config.toml
num_attention_heads = 2
num_key_value_heads = 2
attn_scale = 0.125
init = "trunc"
init_std_o = 0.00364
weight_decay = 0.043
schedule = "wsd"
max_seq_len = 1024
Each number is 128 + 32 x the weight over its row's rms, rounded and kept within 0 to 255. Layers, rows and columns count from 0. Numbers have three digits each. The size before them is the row's rms in percent of the matrix's.

# layer 3 MLP down, 192x768, rms 0.153, rows 98-191, columns 640-703
109:161100085067149128098186098103117153164086111147111115139141082185130124186158137161137144147120090087158142132107122083135074093152092117146117125156117131139104120143172152117149073059167085
103:205146076119131105092176103087133128108159103116143147094115128102105113107087139074096099119124109161164128126171146196154134108162083118087157128152108163126150087092088101088127153061119141
107:158127183142193080158112083209141126112112117161122122102153147090099128192119112139123137139184129115163130135115139094066074109070122074171148094168166113116155110154110110097119100092118126
091:151121129197119120149141114104065086159070096156106110135120094162122091157192191107085119104143128126117181132124141154116138163130214082091152091170135175115148116102149055096129128125146153
100:101109083162117134204098130090154123170107164132057147171081109145126178061101151071114099196105107177122076146107148189189151133150143101161082143124166166157185167119120110131059148178135073
094:135093100160068090144123154123103135193116167141149108151144074157137151101110121154122108132122119131119133112130128139187109121160097038141115120097149162099127074094114106095090165186132160
098:148090064075093132125161138109131165138113107119075113109113139099080133180091098083108146125133118165133125137177148117110099088118103148101138137188104112139136129135124124143162070138080135
101:122186127154056136104144108154118132176099120154132127132112154201088064216109204186115119202149116122100114114105135141123089075169175163191173096134148135120154175140118174139133106157124139
101:139138128088125121115154087124124110143141117132138106129083152109106187129129120191162091107104152143098113188122098186149087136154085140100148077173132064138091121109143131130130081127143176
103:062162150122093123127140128164108143132171163096105151152130191080164135158109060120152139092091152123094128080133148165165228105136131167130114186139118156111121100141189114153151171172185181
098:129101098145134167165110116163107156089151117133087138092185105179211115164156138106067132113109117137134119123110163115109097104070135155148158087186103138066141113171169088106134169002159116
107:156098147136158106123223099137100164171094124172138172111095140161151114162145149122136127145141092147103170176174148158121133103173147071147092097133148126142137137082063093110078106083130096
098:132111024106109167145099083120124107154118094180130157167121171054210082112145090148141117141143116167122148116130114142124173100091084109144152083118149066132134114148101152169128133112140139
099:130149122158191174157083184117161157145153131145166066133184125151106188110112157128158126141133149150158115107132181104137125172091088128097140114203116096137120147124153071072168162105144069
094:081085159152136096122185116159140085106083082143116149136090154135079107123093157112183159121126095132117113129188175084119145091135063126166085141092138138147133176108154152218104154152118116
104:096082089138173097112135150086146158138124142119132118140122141121134131106106119095104093100139189184147135196152107122040091158118153161124146118144110131109117155113136188121112113109168099
106:091152117185065142109105118113184172135205081127129093177147124144116097152157100139116161119086116142092085112120132176081199164159139148144070190075123139071153176118131129163120141147134100
104:069109113094153070148128107164151100105097188199119167136106137096125112165139124093110114168151182147152107126174189122148068151103138125141089147096095106045180129171151092119061111188130082
110:097139096145194117154094166156112131166143194152112131201116128139158112137145128116113176139076159148163094120124134124131148112089089103159087178126058104173152140230198140099099091142181103
104:066140149140142202129108166084084074143124112141118109124128132107112174080175142116182113131142156089134132146105156142109123159195128167079082083162121150152162143143142053106098083058193146
097:120139106124109089142126142127095155152107146142110178189083116126107113094147169064056134107112086123115104170105101116062108128101132078154137166117136120075116122144135149134089067108212123
097:136143181145115142123133078153106099207178138123123190168128118085101149140110148138111115129171123109101177129140216056144079111141167093115123088155111168172119096114159148119071109073127053
107:107135098143174145103151132141141115127141188133091114091130146113129105142110145158211126174086153119109131110185099104198117118146141088136125081138156169187108112122139101092081130091141130
097:138065132173055134134154155138121171072083079147133144126112109119124184166109115063118084169129083148164164170064083105128129172136090129148121091143090189188173121152105161140131086199089132
111:098155153150140143124069166140149094112110144157135217132077153124104086103114164157096135165175146167141154136175103159127091092098138102185104150162090141108165161169163129136125106137181112
114:127148086117081096100190119134122153133135083115093104128156126141149103148138130135098109185063186156126107085139144086148134095104150148098237191100153114129095103083083151139114123128129212
100:137109114117164183149171136158114142098120198147131091088121126174163133135163083105155143180095082128127107083137100105132124133126098119147124171142145173128081144186171048120082102111139120
093:136125150133061116184059192177156169184165142114099154156093123076096176135091069183173129096168092073112192041130162112106160138191142168190134107115161085127141118104139174131137102152108171
097:167132085193068087184166137199109116135127164073099158104119106081158145203090145064131119206107105087155141193141168071113109101142098117120200141160159154091113109125164133106119178127120161
105:151169150130167095125098222128102121172067170128152148106120136159127152127083184102145104113107135124090187153133089157126098090093157126038123108152121085175067134176137065141157171114172156
100:092125097143105085095123118090124165112100107142141149133141188117103081131202130081125096108159105124181121171143188118129104104158109134152114056175127196113139074142161108098122084129088121
097:198110156111117060118154123081144109114098137104111149177128162090106098147078207098113127110133112129147193131110152159086126201127092089074174143157090183141114141154129156095171106111093150
097:120141179120140149142080117191139145072097118150127114166116152147125139121168141105120153078106184111098105147125201174100061139072142155123134031156169139086140141185158169096148233093117141
095:122168116126124104100181154151042097105140173125141108122122142149157119152210120164166117140155083084150132166170119124140104136161106116189128108097158089124112135124122173184104111078167122
104:106087171090169175172111129130118171096128086105198118147092122130068121114208127099112207127155109150074086093163108108099137085131133154141167115157110111135072157089102151052151116145152056
103:110125121144053152143203114145035132121110110102154121080150086142178090114109128112151146125079112122096119107144101131106114162152148087134102123128136093186110144050170214189157157134137148
103:150161110047099173146127142120105142154065106153147120102172158103149120137149078099161156117136145078157154098091142145117142028077088144103101165109176079187120168163112105127175123106124151
091:136218106142123088145211121118182112085136167129165109121167146110091174128163032109136075191147149138092142089137084123098121116097168084074128087135107188124137108106157157139093123061172124
096:107166069137076124143124170124123182131184111165135168126108158160226147130116145084084130123113147167104123109117096122160150177181107170202085110126184076132100137104122124128122079151123083
103:146089110205057105068115103085151163122126125101123156152122095159110141169171163130126197143156030154090095168108105089129135178131116124117144130110129156157134086098059095155138194155135211
106:130083140127072112079162097148125105150074098137131108119096110188123076133128081214138156099167094038153125161130091146140114123090104096208113159108187163206135091150123183108148080109107117
098:091111118095091146135169149093145167099090123112193152074129131121125165145140161134126109136133133133090113195129171119142174117169113179119102142066142112160107081119165104115110138118118089
099:130087127177124089134115169116146137156132129138125083134171153125097172114108164088113094088240130110143167138089120096133091112080135148088129101093096108178148113164159148091123129120107126
094:138170054111103120142165146096070162122178149143109094144134131124093053169128151134101141167156163078136117062148129120122133123095110117146138104122161122084087129129150157135155077075205160
102:212146107098140142182199130040137102105095129163138108096160172084154093170115101174161148091142113099140100177076182111118188106145156058182123185167149145129141103137062091141107150080064122
107:105117168204136117121163177153155141111152118104151144122149115184098102116084093085118187096097142126195116117095124135179143131108105102165094163083151195159129121173137121138126140122095153
097:127156116106110085113174077134180134082129116087141118154143127158124165151166105154119142073153109145142106143108072093171064155100069106168154079078138118085119091133167131088158134122129124
099:092142169137167164119155106117131144093139116126121120141060179111121163160146112084136151105171180080190128128118171100123145173102103158115085126149060098083166136190136130069161122214117070
106:033110192139122149142105108138129115142134188118101155124106070156166115120091143096193136143088125135145092118151115137092164128104093149115151149151120125149139160092148141161140160123144090
110:146145124127136148135117111132081159169109112137151140160109120144181117118176155133099100132157150159152092151078128132099103113144129097163147163097159149109090141129128152143098101138170112
098:137158150205110123139138116156059071132113165116112135156210123130109092098121114139107215171099168171146057059142117143167180163103086164091107130142060158116150071108136089138156179127133132
104:120099161161158144143109128168122158149099156076117183107175156078121178121060145098080151146122150082142092059121122117115094122115139173118067155101134103091165079126112142083138100140115087
099:084125104203096098147158148093094170092139173134110123150169112137093209134086146185121151082138135116087137182141190107067111176150170110111123138144115107108173155169156151112129116136149137
096:146046096146037091164161190134130097163094169126123102146124122117064102122158189149125094122188117117155097157124184135179136126168141112100139123161077115121107135169132133132049127138162160
094:093100107138155127149129117057133145086088133113114095119126147091089124091134158197166150098137076157133152147130129110158115147122093134124153146056184086151167098086072119126102162137187161
097:082127143080172135146075153117053093159182161129126141073192113162157136106133147088147107104176142151100167154135123092074112143116157091111127099149061130139159112156148156155098098138218128
109:156074125084040171111202071089102134105119077138126130165154124097126129114074080154112090104137074097135105119051184162182173127179140150132162126159114097142150143148161130069141155132123205
098:167037156108157152142092147183107139128072121104156167096113214119166082100151173123139124163144133114137128096104103144110144121136107128109165108144111122153103080131149089131143129136097086
100:175127107161098096109090114112155127161223101120147118147078133163040143120107148106071159127130131186109063100070113126120137148145111124206122143113131135086137151148170146112115163142098101
103:126204114101221057188159151104093106122165079157122119182121142099092081146127141128133097128076152066149114102146166149076133140148128108067192094193093120074111121090126107148123102175121128
091:104120085173152113148197101111152088136191142135134121089101135115157129106093119154121077109106120131074124154157105104133063153142120146127111148129138126172147144114085130130158121150164116
095:111098042145125165139157143105103160129131115105119158109126152102038115107135111180107145135200155083094157103098103092108108120133150103150168104147116139163176182166152139169201143085134127
104:160166180050109116080129122168193136111143096084129100172111114111110157130103123135147095149054136156116120090093113109134192111079088213077174163154091131154117148153140095150156171210127103
095:085157129108146088158149199111190120116168091128145146164162092176101124138116085205112127084082100089181122075137093120116183148099124132160101136120154211160104169136164120144141134159122171
097:111148155157122131145148138139169085186103138088097187197103147115117144105128148106169147084054118128109097090103096137115118127148120111092101140138162135163108132144128110072104105149120151
095:164147136096119103086125163091108228097154105152114141157197131169128102086100075148104099073154113167162079137107153107104206084083129181119122127102110099164174195061134146153166095104148165
097:146093143158080152127130104139156127102155159133124107142132120116139171159106157104203187151131108150108121179114166115157111105119138135115127080138137127141171131140121069131120131106072113
096:099107128180140165083139139080097101138115095161135162098146158135083137127161159133167122128103110087119108082047131139114150165131117120138107148101111169115156164158178175108135114151126178
097:143084169217156128126104084085071134162115121110164186092156110145129111133124141083103105116152154104116184115154118091087176127090117147125146163122155153138125140129126143093138097149121136
100:154164071113114113176065167119159110133101123072122145193128113158104137101173138096103118113119176131139104054088156161153158112090103098115163123120146157161079131103094162096083180130137175
097:098190127136082077140110153097105111156108119102157098137139103137114127159080062140128183122102118170097162154194164122117151100158151095181208129096136158176205145105101179092109171138126117
096:111132137112178132105136184095108101071097117126111157128128090167177171129114116154150133131158164191200130105081147116220121083131114162155163148133083119106088146105141111114144126116139066
102:130160084137167110112122139123030125094141124126137069093095075136139117156156145130097139085130127181121115114128124105159135165110145155131179175090127153128144116176172117103092095156124163
102:154086109075173144102081096208080128149171140082149160090100120118126106138184145089117113107121155136186099086124114154212104131196157132155146139117092173165133091110105059067153181124136086
099:151218117091152117143147112140138104115116131107134125120095104198151140150164116140130136133177141164074172126143178132152113191120090158142176075197148160167118163141146094082103162066171110
092:166099169142142106086176143089099063073087134145134157135117119205136140137185089106178173069141098136117206138149131129116128093162175153124100096100132125160110115170119141073125141081170079
093:192104097088136123109117114150117109160161061138096151097161191125086049110117113171067100112126143126140119215094124161125173119136142085145152053159114174203121126127102069047165165148112128
100:117092142057114087103190150150138106135144112160126187082115195189120099112123135151109173039134161128128103158144148133065085071188089130154163056140136122161127117131125094134107091113098155
096:102161103135052136109132085134085137153167156152136098189117136151131093184113104156091073175114118118118102165196111109145123146112154139169138123133085118139131098115086186116113088121072176
105:134113138106113110100132140103174173144138102133096105128097103085127122073090124147135126123147151166130167108122095173098164082147058070162135146178101112106089129113063084139157176101099153
107:164135129103056134095115146138186110169164058155081102188152139169082124141070088094133150150080118143092159150144052139165122093111126138119122062106169067061087192024153155092114143098112136
101:148092112105063153192106102118150102208110105168123128088124132048126172133120151121109159133124159156175137100134128126121066118115152090132150091121139115145140160121095122116133076072091170
095:130124104142101171140143122157191126162114128143132151119086150110132213142123126076125132126127129128131182177102105140066106118147203102072214140112114130136119139144121053127063152140132120
098:184160106079118142116068090068128118124157082133128103130123104132151125120164114138151095149159112135118113163145155159143126105149116111176180132163110150139082128077158144166168146143108081
097:122060162075093134162123166181170148105045094137134151109149129144124123072098100174152165104127111123124151116151128090134082124184115110094108139093156091101127118131134116092147112117138090
096:155157133101150087160128110148121149121105092132163102091081080159131109156132162126059100201147139170105092164116151122115121134141147111188141159118107126158171125133140123063222164128147106
103:108127085110087094107143128154074080119146122131109153160203081059116095146106069118111140115127078113108103132105166126183154092100087124176092083143097115163097080137110060093112202112218156
098:082072131147135118150128160070118111112110150148120094210127126151150138135140112081116138106218147147160116122153125147112119082183096114117187128071160126161132140088176039204144149095123153
094:130135125145134185162218117171068088154152143160119105129142179099152201138199121128139193116134143029078120045104112107117104127080144099169101167090167180085112135137172201094127139101130146
099:102118148133039167111100051130134183140051115094125127161122147166124113170138136108163158091082188178134130113092221127138117097118188155108115119146142146086157085138162121086118140103128163
106:154117113048036168117151153167120133084118156109158146111123151087184136078137144091100105125150150169193110143076179137082141083132137164162168169112115111138139122175139104097143174108120120
098:075178111093154128143091123182163111092097151091115186143099106130126138124082123088116147139104155152161090091112070112139112168039107126220184089072104142150133134090111076145121091150131143
095:131155179158169136123050192077084075096119158103129123172200111204099122080070146138159116133068128192171156168175098138155110067149165110112111140119130143147089117152149154174096129117152085
097:149165170133088087123120174161141125159106160141136097168090097132145063119145154102166125058186155128142141173125160071095133085147174072106090138112072146153129126150167128141117122071146128